config.yaml
num_hidden_layers: 9
hidden_size: 640
num_attention_heads: 15
num_key_value_heads: 15
head_dim: 64
intermediate_size: 2560
vocab_size: 27886
hidden_act: "squared_relu"
norm: "rmsnorm"
norm_place: "pre"
norm_eps: 1e-06
positions: "rope"
rope_theta: 10000.0
rope_fraction: 0.75
qk_norm: true
attn_scale: 0.125
bias: "none"
tie_word_embeddings: false
parallel_block: false
extras: ["some layers without positions", "some layers without attention", "local attention windows", "gated attention", "exclusive self-attention", "capped logits"]
init: "normal"
init_std_qkv: 0.0272
init_std_o: 0.00642
init_std_up: 0.0272
init_std_down: 0.00642
optimizer: "adamw"
learning_rate: 0.000491
beta1: 0.9
beta2: 0.99
weight_decay: 0.28
lr_head: 0.00319
max_grad_norm: 1.0
warmup_steps: 314
schedule: "cos"
final_lr_fraction: 0.1
batch_tokens: [32768, 65536, 98304]
max_seq_len: 2048
doc_mask: true
train_tokens: 575400000
max_steps: 9100
dataset: "wikipedia_en"
Each number is 128 + 24 x the weight over the matrix's rms, rounded and kept within 0 to 255. Layers, rows and columns count from 0. Numbers have three digits each.

# layer 3 MLP down, 640x2560, rms 0.0326, rows 436-544, columns 768-895
163125136168133148096125183123072120124135132107131124152114140118140136172110179149077153130121112103136143102110135134134112099081143101118107115161127097122100170123122110116089131120126093153148084161142118168124162140141114097112093117131150133149138114112129146101111156138126135117142100138127115117148153087121157182104111107145136192118123131158145150129087131110099094149139
082119137131126126086116145100103103117159150116106141155167151143120133105122203104148115143151117093147142100122111147166125089111140144157110130125119145106146062154088124136141132110159085153125122139122097102139109140109102108145120091135152123157101101131115156113102149131118130087097154136094114111155103110097141126095132098113142109129130125142098144127129143146110091150140
098105135122143131130108110177180100107079117121136092130109145133153082151152079150133154076124141146136095153082136153139145149144157146174127112140108127121133067079129160121127140110092131150143135114134171151153142107150140135134187113086152163113164137127154099112115139120109139105127129140135124135163093119131118095122163136118152138149121142132179119108134121144114137109070
084114160174160174165132161159136183123071111157134140127116093171104104148119112162159103117158103157101133149144133162126111142124116142083107155162102161093117113140128125137139118151150147140158103142173124124197134130132187154058150118122096139129152137160149090078107093092128133144112135097140125114112162129129148129124084141154135165109101141124087135098115148143145096165149
148112127178121135129141142081145131169134120126108135109118129103104091121146133114128126121156127164154152124139123164088173158114133145149148122112155125100105121107141122119188084126099111161115157125119173097161101136109120091118102158160145119106162163133122134118151156135143152139112167119135135132120148155113153128097176162131150158125139145125125154129114132144093127130119
128121110125129165173157136109091145130145121092098119116139109122126134118125165118138127075120103152148154131142089124097103128114157138143128101098102129140134110132176138136131140136127149126146144113121144115156131099111154100141156139069133119153149140080142116089110163140092117111115120103102135115139140113099123136070131144138133158154143108134137150111115143105149125144136
096099174137138153142148125128148147138110084124136088122110175115184153169157132133141174106150068130101146130094084165106130148135132152163158112128126128119139102171105115126167112121140201107160114074118149136145127133140148111133122148104108107161141109180122117082100142138115128107144101112123096096115158157137103118153121165123135083099116137105093165131098114129109102145135
128143145129165119110177136102137139130154163144134152116170155162122139090126113126100139109089167127103093123149128091129097104123119078126104117146106071159149108138117119168087148122150102113127126103124114087116131140172089103171131106129075152140109126115110115142125134125123124131151164107175140160126131123143098118138182106142156124105108119138118118108151110174121163108150
155157133109127148172091125117147138153147133098163131160094131110121138111126135102150131089143123153127123122130114096161112149134145111138145125092164092150107164117165128099133147107124136115105138126172152161126106098172175131112142101138140123158148138084121134125158082125122125136138089117128133127122114116120098122097146166147141115132125181139138103108158155142126158153136
116139138113106140109126087111129103121105141108124194159142111151137138164127110111088182138064149164133098143151142138100111061098143115156139137126130129123130118118139143137146132098126109157163165103155141106105100133085160128211131123114146114101108082135160133110187110172173121159130096143133106100113108143117102137128111107135110142130150124138141140140143135109120167159101
077141113094147149136139087135094137113109124123114109148159106123124115139095136140121113122135171099124075115173139081103117147132103098125102119162134194138126150128167126128171108103156127165098114135130134123117081149203120109135135142152109123092148136172117095151148124105153087119134129102121092122152139113129166129131143128159153102123128130117125128112106126187146138125077
102141145146075134119098102134148117097178108143117134100151080130119124097149128131106131136105152101141157091131066152169109121112078121090147116149175106141140163116162168186122126119147154104145113133151107176147150144135100137102168128129120161111119123152117102125123126167117111086150118151143105145125118113100141128093116158171136118125118130132173114114168098121098133118145
142168097114131176083154180125141126096124124114163170115173081159148156161143100156108141152133177117154129125129179122111118127131116134104093149166144139138113156129121124150154115160131078072103150176134163113091163098117109144141092157130119166103122149143118128114114151139114157127103107146133123152118154136113126149167141153117125134186116118152124143115131126125080131159120
163136150121124118097122117090145145081171121102117130160154126099154131101163151125115124148137169119152096132134113162155153102129099092143084132164126142119090155111124126090126126147127164165131080170175130128101175104146114108144136157139127149109127134132141100159113129151164110095148069143122140145095139119140150112172115178177107101138076131155149078139092138174090112160117
144134120124141135152117181145117141121153124132133145147132111124113145142130154164190144118095120087168134162093137124141155134105145084119162134101126107099109133143163093134180105160090158118115136134161118137117140147111136105135147147108136082164110131125093152134145180140118116134083135158139153115139113124174140170169165138130120135137131104119144116122115100110122113098147
106144151125142054087150119114127150089132105131138185131131100120106131139117115136139157143125131104136149133114118143143148143120131090090172119151136119130136106108146128119126144107104144125166126117158153104205137145148117149071111123160112127067114140131082152158131121125078169180134135128085141111089091140125077171139147123071101145124130113126156112135140118127102125142143
146150107141104124090126105161159147166127174129093116131134093137134170138141126107163110117120108136140110110158155122133110155143132119165130158145138112114136097095143128100165115128153110116123092117183131146164130150139144079159103133144130137155134116096167135096159106171151169128096144142135121084087103113113119119129110148149095128156144127164141112118116100141139137084169
171126172138126144149139114116124149178087132156130107202101142117116164095128086082131141116122129130143141137126168113133153116115119129155163126126111130140127136154115117138121141115117155158139122127079151083117100126112135144123159159141115090162165154106117089145146140139150172141134127108129106144148141121135137127125111141187104130172162123145121109134148150136154166176098
098122116158113122119155151135089153110146100111137138134163108165130089165083110119093158153126158130131144150083127111122170052078129130169133119156136108151120161118173125131190120084116119131107102095127201121137093137123115100126107151129093092106110142105103149110107113196180134166140105109119162109136174132106087135107191142122142149146178125134128135182100124129136123158128
149108132099155112198138125131130114093120101159098145168162119091178140155139160107156134154152087156113122147139107129142154150117099138158118091151125105189137098186137181125143146164148133139170132102113132113086099133116161132125169118156133147108128156155088134148144133123162121125126110148146114145135140155153093165145126140121138102120089166142109102143129142178154147191151
113159122150049103137126107096099145150087138094107128161091141139101130160086141101143130094133147080139141142135147085122137146124129141176126075125134164105143129137140162119158126107102149101189140117124121135124122098135090148156107173105127081092126098118112069162127145133122130116142121109123119104135160121151101142121139095121084146136118146139126107116103103110112146109122
131106150126083096139060179138156110131131152083166112130093081129147120110121083129129113104084134095139151152114164142149166087121095093105101108116097138103103115136097149128152151141106140167071088118132108147126119118124120132130107134152102176115096137143123089129104102106131107103122121116139131096130108070119139112116130128177139082163118142131139111084130096125134102103155
082136102095122144107119122122110122125153141122107119131120155096125146151123169169142111130131130128169104151135115131118174164127129178127158130129115140119132103131102140167111122136147123095117119098156131094159116130074134175140094163124115114148105146111142102147147126115117104165105157157115148101163146132166115136109117105156114082159128106113137149134162123157127112164127
091136100143062187147134129095159122159167146139139143115113095155151162106156129114121128136137172123128148120080118093098083110150090174110126155134119127103114099132092128135120123144137136152114099091124134154144156124154148155175159108111148162139151134113136126103115140181110104093099197117139140133177115171140086111129086109149156103124135106100116142102093123123133141118153
049113102127123139095062150142152132145143126107105101170083118155122096127146100146112105171111138118119124121130142110107136142141116140140125158119127112149146108175116098163168140176116181125118168111152081143102096101096154150112080097094162100114070112088121129130133135154152129091125187122172150103127114159117092155137111132107100112087113103157112132145163124145125151153104
148133153117070141114107056125121090127146089125172081170125136119107136122121114117163149134127107173133140110166123138169113146117140104127109113133152076149120124141161093073089110168096083137135175134134145100115142098133214125081180128144155090132086168148167106129086173130148099129159147127128136119102124119147139115108107125144097133136159102137106132115133104129142117108170
127121098114122109113149101088094155128140141146153110178101170137130157158124095117134118135149102123090112146145119116121136095151125106181149111099151099131169092134090139130153124123117172116086093112107116110087072146113127153140101148111137111104099109131155080132161108076169096127099095137139149138103159110127170143158098108123128148146129104111133122094165190175114105143131
117126116122108093121134148087107178118119115156136124137094167134101139126130147106176115124171197108099139155110129143111113112107143107111146138112111124104114120137101109115143119110110081110129174164132115150147181106141122172140180102109155126158109098114126116086111119176130107143083114136142067132121144142124104114110129190098155117150157128149090127110129109103091097090071
168118107161131133104141177167129101122098126160097125184120123122121135133141138129116097128074117083142116093113144132112155123138156128097115143122084110129099117100097119119158120093104155146111159128103145101117105125122143102103122138174163109129151149140134126115114161124127132160123145101167136171087114138107154163176158114116137167113081111110108122107075084092102107162103
153150161103138118111132169085107111134119160122106129155112143146174113163165100101133106172077098090101112111112146122148164190113166152163129132145137173133186112154177101092094079110130127139167104181122129141136129142135145131155157146109102134156084179092147138120118155156132125144123110108137107121130087131117125146157140131142129082142166128111124154144110140169104100137113
078092154105118127167120155130141106141079101160071159088138162095112086159130111104171123143175131111131113097082151129103100164109151124094117149105090171162104124139124121118161125119124109168144126126097078139166110099121151116096105130110116133112137102147117125122134129155122112112194149151115122076162160112111164168107088132155170100127103092144135158092138162116137108109134
093151125127134120117144121117119172112105097172159135088131122108147088087125148136170127148125127132178148141157109139117143109133131098184134082128127148104125128132131106135116144148124120120109119142145159091128127113126159139120122153137127141108147095098110126143107076125118114177120145124086119166111182089129113091117101129158147088111157101080118176146106139147122144129138
142078165106129135112130166070127089130131120139119104119139135132138118089146149151136148133149155168108123133129128131132109115090129110165115159165119128120161118122111069163143138113114149128094130169126136118130159154148142116153110107165088077140121142100124125156182125126140154099129145149105087155164125102114124120105139142112168134118089068161100132115134162135066092131115
162147123136067105117157145137136162142149122160093183134123110128087086147158148125119128108172136109140113144140109138148141119118107104116114133179116149067128123080130113138101153137161078165137114132132126120113167133139058130110137137163110142109103099111134105156122117095090141124138120151148141113144156173162130144106129139108106127131174125127116158107127132133133133123108
089115124137103099158167114125105103116156124164102084132115100146110097130110154133138118156119124111110170083117147162156105064140188122152161121118145093112183112134121117118162128135098105103125152112140112096138113182094118113144125131143148125147093137132114166156177158100120110078152139121053097113170126142145142102096122164143153076134178128125134139148181128107129109132098
083077113114108091132122125147138126143108128116176131137157134153105084105128083082099126126121130119115117136148125187143147136156131075120114123139132107134156136130105127134112160106159106129146109130118113127129115165115102108132154150124139159118155117130118147131077086098130107159156140110123107110124123105103141129117125127103129126131099115129088137110178192125142143164116
150111063111162146119169166103119113118085132165128106101141147125125156074152132102154126159106098098162194126115129122135172144107131169155108122040106116137127148146143127116177113097114150134102156110099131114124155136163113107133123155106118106098101123141142102101096149116122131143152104103096108129106138128104141155129180134145114137137135114076160144123107099133137108128137
144112114144102148130107127110134122135138132137127142134141153162121123116153138099137139118120124148073151151148092158138154186146106126129121129120126143140124153128111171117109103137143121155152095088091116149101129153128133099087115161117079150129146094157118128120109131129118126118139137120136140140113154137164134117158145134153106101132126139134079126128138148149110089129170
129108113151152123119134144106125086119125082146115179155095157158090140084164089179151109117129103132111113111107174122135130184106147140158143147105101176139113139091134076108167142134114133118137138107102163082130133137087128114133162125093113163128141129134133125121133122085123162145135148131138133143093091103107134088137119103131133065112152155114127152129088106180153121119139
132141132136118087141134150156148159180124149137125112092135111151110128120123088097120183080169163101055161103109150166139141127113169131142124131107105164099138149106132094135151159123137125150164152100106114146132137132159122081095138136148142123143128121137106158090106136121114107123118173126129151136122183059082134136159074109098101100137101109092128184124129111120126109161132
118166123177123132155178137156099140135114135113110132116158082091088152146089081110129099130098103132114093063151134127108128104149116162111155099134131139153137121115105125159107155197096115089108066092168115137149113114086129123131100117133127096161121127150160116163142109098172103100116137139114109112120171111181105100147096157062122116135095153130074116138140134122154126092156
087122131144094167123151109173187121146149166131141123094155120125190116080132136117187181096126123152090111108147104120157137124170104118116124152123157181118120138137125132126139154092158119095119147137118132115100143150109136135132110108152147144119158083111123141124107154151102159134137146127129130154092106170131081072094122141139103154145147118203108175098130085138138142113130
124152154098137104105158113079127118151142097143117163179117140109141126134145144087125140153136095123101147119167111174180082152126136128148136140099112148099126096133132088121087143164107159156120142139120158092114134116120088165175150131156151123118101147164100095170106135092126104128116129129108115121093072153162118150146081107154125140164129126123109118099144125152105117088099
082123160138150109108157121100101131111104099102166149134106117135116130123127156165088148131128109120103129150158104103110118141082144110149126094085122134155154139095129113110126136101132103176155113130135135109089127135160133132094109144145150117106108150156151142117177101136164110156125115149102126123121179109165130143141114117118117108129143144110143128094114112150120132185127
119129143123147146149120156135112124107123122135155151187123114134073109165112136133087146137122129125154149111105127173120096088143123113087113134141169132131131162151127099099132108122096124101121124151112142095114133187125160151187179146122107122134151095133155144127147133101135142145135117161121127146130124097113122129130125098120110123148117174118116088124139153145139110127120
111138151153147127099091154148134135128075140151122148118122146153137185183158093141165153091122071111112151102125090143089149156072126140131159153126128148168159120167137146170110141114103124135141138102147112145139120101139166105116103131133101135117096146167153137159155167161146157136160124133182126107084138122151187140136117161128121111134130125136091156123106154171116156144079
130132112143166107075139101134112128179103144123148145128134135131139121155159148158134148112113109090123133159161097177133123125155115097160139142122105119138139121110129129096140147181107120107123146122100108138133135110108138122106102125093114119110154115120115143111123131159095064137148135073110133146084117081122143127081128122150128114183121129091129162128116152130163134113067
107123160097069121164106125133102135116131105127169158129123139120101122130158083181091151122107131134113121122133147186111139118136147099087057159119143117126097138139117153145115091166124137106121115140147070101145153135136123104135166130116132141118139128136110101135133133135081091167115154172137158146044133164169125165112146115129131158122122139068140083111160108146102144124123
097179146102160139158116151184082122148119099105098138148100106145092116090099132133163120120096124133140119148126134148106164137131138155145106151125145157155145115153122188145128115127169159134081116103168145141060124136103116152101099158138131095164150118125151117133119111118118093130122149134114136122136113124158118152154086089141119149130105127124121112132150129124128124118126
126122148135117107149189191140114134110128129136139111114099082153129149105136109160151114137088129134102113101114104144109119107177115120092132130145128106140122102109149090077158104116128147076122125097127098107144141151137153097086109189103169143137107136118138125126099083160123095078186136144115130119112128106137133124132127150127136182125057133154126106113117196100151096123125
122135141125125146082154094136158159152121117123167107095107146108121124138099120117138120157120169126136106099099140098126095149138093122111123109109135112132132164147165143149114156120158078190127139110142147177139105090106092125106145170085163118115122167126111115118129144106134055100129101149095174136149149096132122114148119162103155126147172115147143115109121153094137140145115
139154136097131125159141108174149155151123129134070141137162121143113125117132121137172075106125137126104141119122142109114131149131139147107110108110098109140163064132156166127127136088119146128116097126136144128133138129087133109101138110122148133167128161136148172132098120139052140190138118172141116156146127136126115167145085129106151134141116159144136132110134123159116147116182
083143141097099152155069110155094093152093126134111168089133091114134074145156140109174122125182150134147131111134148128113139092106158104129136110132106180135057136177159117137132137143131121109133149155154152110119122119144183115147144101146141118118085102133108120154111097081132126119089117099162101112103147149171120117146118139167131117142151178142130176128154086100135097104129
109155096135145173130116145114125139163142123130101129120121150147111156133155182169144103106148124108098106093163157145111145151125114092115104118119127089105092141128116175131106082135101155121132092101150127141141171119111133123146148094124122138159152115152146125112090097150146133136092134135099145127168151114131163171115109135136119136139128119125164126105161138153101109096149
112116172126140096144161147108141121154116125153078129150158124125120116099132107121170141148156136141095123082121105102108106076110139151139138149122165114153102114088120139124153167095136123132123091106112113160140099160116096109135118120135147136138108149157130166120125162113159108137128133085121081173157140147055135131181129112089099144148108106145127127130132121116153125135152
126132159137166144149117098114090152115164128132137164175144126143171100110145182165123138116131146107123094147152089099103140155142090089149157128106131099106138104113183104101149144056123162123132121103115113148104117155113163155171103128121167121099134111122119119118131112100133140135098079128158066134082094163097116150151112155125140166098128106112140123133121141136116100143157
114180166125120152125118089091147132130125181101125134099127139128134119104113136147114115114114123084127112140138089132135160092109124147148125132123135128111189094155100129111085152137158155164137110100126123182116125132152152134149151122124141146136115112117100141128111114146164089121135168155140162110136134137057117099126156128105109099118116130126160168139145108149078147106162
135143124091126091100131127104130127156151133160111193122088153130141142190169135122145118098179139164112121128115141156187174120148155109132129125123154106154117179131161104122114136157156127129111148138152118129125120124127140117097099136161121111157130155158090150173129130146127121184144137129157159165086088119130147144129153131147137148151128131137129141095203154154092141176179
130181111128118108105112068229134148097098121162145145125130106126152118161150144085144114108092140167124150127114108118066110196139162150118172147119167145135115152174150119127166134119117167134069150109127147137152142106077149115133113139105093113092124143155110133150168144129121120145093129138125136132129117148119128151132135132169156113114094094164164139139091115119133102128127
156148087102136128087111135117134110116127106146138141104120163088168129130128137108145156156112147099138164163097111129099134128150154145142127139146185127135110120144164154140124144160087117135150162147102143109135162144091130163147143157140118101177140146150140125140115140119132116142138160111163136130149160101159109121161094124092150129173107130165123133121139156136152165115139
124140165074160136135178110140106135097084131135113165099087154135117116102150132120112119154150102144163100121123118111056109129115130146074145115121096121137133111095152131148133146137175107148115151172159090129158118169159125149103161111114101139115094150090122103105099103119132143122146097120146157102121076134133127103100163129145126115155058147086129081164153125126086133115122
137117176133143108114151133128123150153083142099175109107100135155150129149163134101132115142144121115115112117132134106109140107128164100171114089174110100133174102129131126114120142164148145120142140081116132100127151149138084111125131129142115170128142125131134130120119102098157163134158137063154158122094126138102136157151115108114125120143125173140142088085152133130106133135122
139099161116144109122132133101109095088148138126081155121146123133130133154105131114128133124117079118150138100127123161094151104099119106125128085158148104137124127143153129167160111138138119153082113111099154119138133070132130101061134086159101088126141122128167129136125119134081124096111139087142102142136170136102107113146146108070153122143115127117101131129192131150094105146118
147170151126129136150159113086135159170100123154132127125154099139117131152125148126116168115137127179108129154170155070121124158135110110153147183126150100173070132142174152112104106141083118137140121115129118104147129113098171138102081170120169130119147129122131105143128149116079128157123086141098122132112173106126134123144096155100121141185139108161104151163128093151119144119130
156148104126118159137115048117131150120089134111120100105157117154144131143123131144146140118190131130148154098166142118156136168148082137133149149116132139100129142136127134139136131112133100127155124134083106118090103138162125097128134086177109143131106109149145191122117159184169111154138132123134122169166064118128124126128150111159179117158164078140100141102151163172112123129088
139110145085173218139071136107170138104131127092102077123120109123085117093195130141127156112131160160126120171122118159118130133153118115076153098149153136121116115138088120069139161104089134153092166134133101082115114156104121107163120147104127110115118153109126117108108096139087160104143192089138101145125110147136131159104142147127104138123119159150145077154123130134075161150144
091110136129120118130125132151110144117109140122149166146107113120117120065114132093178118142097153120149131107138130114140139136116111090157120133148149071132096072146098093125147121117131116128120102141159125141121084144125170082088122162139138128140139165128138125160149130143127150086142113106128080173108140145119120110111142154143142128113133123165133130117108137136143073165093
126146160113159146134162144098148112128141123154084128104135138155144096100167105174140168150131126138131101097136148175109160148128128093121112159142161139140164158137142163127054145151130154129135146153138134119157105115132110121120118090144125112134062117121141121096116148153121183122143093122115158158142094117115180089109142122110127159106122110144097113110102085148105136128133
105106147086159163080112150127149155121145115130135100144110117099111145155130116127130136113171122098113126118153158150139110158168117114176122105124132166147083103078139092113146108125130144150116117131100176092120160109129115107125107124138140124079132136122132102114143118102144112109091124146165163111150123191093126079139176110122138108099101161102114175121108138124109143115138
170128142133120129094163148110125119176126110121139106139095128099140143126131125179132132121105108123152081133101073131104124097098100111149140102154125121090126145167132169147139118125111110179141141081104128104121101117129110139115130061098101099184133085118126117099142111103152114163114101117142121125127175127144110133105148116114169129151092149135157115107113102140167137174087
072152106098138121141091111142115119157137121082115119135157127130142118124121098141190145140080164141159078159117121177122119098095150196145111141157175156114116116132128141133129137130122085117141106120128131121145104143131083134148129149161156122083160141090167090147149111127124096117104130175152110139141099100155134130089126130180142097121126119132148135148108130137149158143126
141118129128131145096105126117115105115117108081149182126124121114135112148132153157108155137096189125142061107098151136114118116111121156167181103167150149093144122141107095144142112083141179112095134120166167138111138135146134148099112121146133113114187128114135158141082141096147165128112129121156137132135156111097104156111079109133134145090080147097119103156115134108120115106100
132156151161104106085090189114129080113117117110099132166156131136127158171139139114056134158124099110166149136111163165084148134127116151098085126177120133156099138111134150104156116106123159155111119143140122119105096171098131130117084137158153128117141159122117120159120111128098127118120104154124108097096119129160136114136121162125136134089116138144108106130121135126122080129155
099076119146136159171120113120151156115152129133135099091135100124140167107110103129145131108121133135159141130139143176154083115126136112081144106156162117107156149099113101174146121178115091134085155140167170186123131152159146121178172113143127147129155156130107155146125071160175160087135102127142154146099130120097120150156127135150125126167142165089110155120142119151120092121131
132163129132136138137101147122118146162138123117123121102127111109110155126088114099132136126128097158078138134111146163135095154111132103110108105138140102074162116148139166116131107150157144138157134153142139092104131136131142115114128133144118126105119141131074106108123124106159135134128110095132137128163132116105118106094098134104161156122103137140129129151162124070120115131154
161157133070177163059113120120126180145138162114125144150105122123164144122123102114080092194135127142154124090118147083109102136112129121116166141128137155104169109112136133110127138113130153140140096149144142168127142133142165087120113159153110178138081114113121132127154112151151114118120125118122137122116085150078125080124134158110124141142165133121098118149138147117123125172122
107106091130106105127124117130156118098154166166121136144152110081110124194041082140115166118168167146162133132111132112135130145112106094164131131099142114144149133091106120060127088100138119149156149148087084171120117152165150148155157092102101140143118166135114101114107124110145158160139140127125106134105116128142125146119087123104126083130131110114120079119130126158087116124136
100152114144164174140135128148128134127123195098137125088135140152138078120120126120109089097094101127088150157165156124134115103131121148140129090107131153080108090092137082098172130115108131108129136081174157106152101151122133112137101144150155132105093116084133111100104116107150124103117130126138140098140145149129111128159131114103108126177152139158098197151134160114133109126128
143126158153134120074128162157125113120109100154136145138085141187133096126162119164105181109130143149142122156127144109120127098131116106145167150123088136178088144131120110114174168121124175163149110154157102101110155109121131137124097148126123140148070129122126146070123133151120127117107120115137097153128122126137135125146144144153123150048084167102121170127087176144178123159148
098109173149154100131127095110134114119150070187129129100141138130125090169145098136160130132127121140174142115132083157128153093150142133142141131101116163136136165151100101101145107112165107116122123127134082158160121110121140166102102148123147150094146094142110146164108108118109106151099132147134121139077144141127145165166139159125110126082146195124117093150132136135117148114126
072122114163114086120116156145143072078127166114125128139129156153138165128160174144162087159143146127145142145143169078148134154148119127132126111125105151137111110155142111101103135114120115100099169100115098122115178117133113130148140147129124110143132084090127126141120169160115163175139140172118092136077133106143127147149155151107172133116072153103097151138112160130141123138093
162120129103132176092121114135122112142160126057149154110119154104157110167131087148146155156107144108119176164145137142129125127179129156151118150176150097108131146121124109138113120137120136078131121120126129118107129130143113082127132131153164133144147112117099082128096177151092108172167118137101102140165148160137145139112148127109142139122150107126144122127152126140158112159090
090118122119153154132148149165117092153129098126125110115144097142129141115117163103163133106125142166114147120103088152123120163091176105147114139139108126108162136161112139144128115105154079176148117147159144086103120171118087131096100160113108117108184120135099122108084156081127154143122132120128119123126121120067156117121139158124100118122104128147115172141120162149089131132123
135048134077160114097115150101110127110135147107128106150148171138126136081113108127131142144106130105133123111099128169179133123169117154123124127181104113116137158143105112115140130100119152094154154121177100154094132148120168124129117163083111105091133130134123120121113120149146127123145116148116121133161150092134127169133144127140137149107095135064104127172144096117112143127115
120145151168123121129124127106114156086102140131171153117120173128110128142150109129122100111115131091137134131135145139130123101118122150092166130157109131138168125124153128121122107115151132120157167106117149134120074145085160114074107133035114130167100102134129136107149155092149107085103126154115149092130164140124108123139142104142163112118140136127154114113121145143116117101110
171149181142126154136137128154170134145148168159103145146105120089089122163111158151140105160122126147134111188140080089172096076108078114070145125150134108145107131108160146118076135132145105080074162136150128159187130126150127113119128176116103138138115155110139154164102124169077133132120099172111175156091134136144122094145157090108164122153106123108169148128171125167134166133126
138116098139149146123106126126112089125136100138149106109155115120197151137139154135160124079134143099150131138147129112088098154129121162175125117123179131120132116151117132116138159106102123157116150091118100175175141114123124100121114165149136099136140134153130169147134121134140130137166174073142124104099131121154115149106143123118133117122152123122129122138157101097136125151150
125112093149139052146144101127123115123128143126131131130127090094118129092132091123096157171105099122099147134150141141097121173137143136103139135153121126124125138075120136129107134143129120112124124099137117141123158142138122143113135135129118174128137109119142140146116196081161132172142126159115119115095103110120168140148116144081144161143124133118113150141119083100146095131158
106087177125143167140143150119152125133125105102132108110134074103114142136137124116169108152139086100175090161131172135121103169145095056136156090111177146132136130142122135098155159140113116133110132106102107108178142144137157189127161132098188167157126166114156097109155119109126110115143113107153140166127138119108117138134137143157145116120088077122148165081103099124114125110155
172111157121090129131121148174104163093184122118134142097142089109087148159140140129143126116123152090122183115119147144165131072169086116115155079148154139113119091138089119106157083068096109151147106180139067115144150090171142101135122119150106142114116163109159138165118141148106126160145110125177114104087108146101139111168079099158143142110146128133111124107149095138126083121159
139087099110133119155126145145141121133056137098150153134125141136148129068116158147149139109130125143098115173106102157140140152166112122140123138110110144103154111138097109159131091119082173130135118102190116132184141090096169125146139140138085146151124139141123102104116105097102137143088117143148102123156128169169154144143124163110085146115134136129135146078118129106114109138157
137119101098166117148157161130106119173140129122115155147097141130124148103118113138144087106181122145112154157125087108112151136144122119164154153101130139127159131107123160117104095101108121117176187128111139144111104159118134127151176134123148127107161151101111158139139124145092101138055112120149150178156099139125092129122110125142129086124110097124152160158145132135102130136128
127160134114156093080134134124100158083117105142136102123150126088138167155151146109146141155119111155111164124138136145140145168175101103186113154139131130135118143112158164137137141099108128129119174125131108095153125101148142115158185109121176129144137159130111143165131131123128151174128113115178141170124088105071167131116126112166149124132128101111126116129143120105107125138081
125110120143130086154129140104111105153111129137158083123153142094102134091111104153110146120150099105110092100141155122165152136139099195149149162114105088138128109105095109128109142119114121141091123143143177114139124153125147134086132103126097113119126105119136152115153135115120164102115112162098111081143108085151111145153120149135140136133138147114124144145097140129135149106128
080100132153131143082126130141177122116092116103129068151152130135153122160112129104061107115105167089066129132139146110102095121166166201111116120131145162154170127086134107113126133165100135170144098107138128127151126145094100117156135158088129123166077129108116103145164137102141130114132131128122115125133107159088099087138133152110165081133163182096121102131106115105174164108136
105135084143145105184124110110102136125113092125149137156151117115080120148133136134151154122134135158104160138156095134154107160117094139075094109137094093110123151138091095162155095122109105071094135098151131136096149161140103154164163129125124113086121166158122162147077132072138126152138131099167142131085148180133095120100147131122145117122110126140126075141129153158132107130127
110121123110068133122126157115126131134116157109141110133170112104144095082136155146136129104117110115155137171123112146136098152170154193119165114101149139137103134180097148162189092166149166084119145142145150152160139124128147110153099131089158187084127142154085090138086153145131105113132154147103169135160149121127109131150132124101117136086117117154135126126134085112154125143111
112072128156122131104118110126116175138081116123125162142119130128131130142179125114066100115066151101112166123110158129098110145180137172165131127088116124147164131149151118128166158109083116123129145157124121100154125094100102134123129158107104102133087089127106125124144143137129136112158086119123119145118146144068170124153125102109151095156118127158123125134134174142144148168125
161115088137131107112152123126133072104075115090143103115142140145127148093119134130140112173113123088170136103137094114139134101133121117155141127106079133121129127105100119185134161110111140163156126117118081117130115153165090104194085128085114172113121145134115147134131149113106125109147123121105093121133102095142138135093134125140094137083105122122142111103130108144113099161118
141097105099131141077114176142086103133142120134145128139137122086132107137154090079127133162147130107172130149138131126112116130151110104114076160155171140144147136143105182120124141125119137150104141157116155128120105134144171136124084127176147157097169160160062135103152137154107107113123125138098111079130097130121105122135124116118151152081145165100133117128116109171125145129099
151101134163117111155108083128146123096116155090094124150129124153110126146135136122087103122098068155125134116111150155080126113128143135143105128127130101126100139136123132141121119120152116158149087117114124161101130102114103161121116159130120113144092154117150150121142076169117135139103096155164140143170160207143090099129056187132079110150118135178094097099109156142144105172117
092154121104164131079100165112134118130140129134124113129100127127129129115127129116131157123150143152099142141118130148112109085131139082205139150182117095109108117151138134163143123124124100147115111080116138144154135091153158142132116115152112152140119145140167137098114144127096110113155095135111162138149124112097151143069160156105153116175153113123155106162141123092125145123162
137071147086126142111125121103099135141155114134137114152147159146087146115100130128100087150157112140157128153100124141118142125148116088145160114172122177114121105083132122106105150154108149138105115053103081108097101117183144120120086146101127139142129101120120135142147132126153139146110144169121125119105140115151103171130102099112093132098115119153087113121148116137067064133119
124149119125134135150133090121094116231114129124128119115137147097149135128148098112121144142103159149129116094103096150125138084147202138109144129137117103130126114124162151134132091085137141160133168115137165133128114111138141164151170122148117118127152132138118102143140142137097141118131132098123133163164142062192154129113132126120127150179098152160096133111099113130113169150135
104097167132157108132152108174165114153121120150129095186136099106129134105144098126149145124161135162151125131122140135110175159144118089113103136173143140144121167140153111094120113103145105181121150122150129157067126126153115127108109140117104119130159117131131117153152178097139141153126149090085148158132097169100129122115152164127120141136106109150145148065093088137132117158182
122129102153145087099100125131087121148177139155160120144110150141134148114120113207114096131096115121096084108107107126141113064144123141046126151093153114106137109118167143132150125142107125107143119128149120117117102139099142133072114132125126102150163093126108157115147121105094129169139119106111122101131144155113145092102113141158112156143144110144129165127144174107164092139124
156132120154124121123137127105120104127134126122121178129110117116120103117148149114078097111136120090129125146143101096167098135125148158116134129142118165134167111158168124127081182153117136180101099108109137110078107129091117136181150144106097107143125095137133118156100114132170145098139125090079121133112112110115132122152103127078119123174111110141145151082171184138123148122156
100110140101188116154147096147118144152141155116128118099128078131063111136096141113078126085161094167101077104069118141130114107088138139177159148158107107082142125106107147137157088145126155197138095148169139169102100134136088177115126172127127168115123066091105146122142143126176131120160118105148083131116081130119145163139104104116123137098152139097089128114159101135135100139166
112131128104117134120137123154107117129123136125141134127148131091110143091097148149110137160121120127138136127118144179137163123163156143132108116109121103116167161142114111083108107129121169114132152139119103141147127148146104111113128144117154117119099147146122168141115107106102113144142134134111094125131137134134124050144149083147114131177143122091142123140130138089168142149159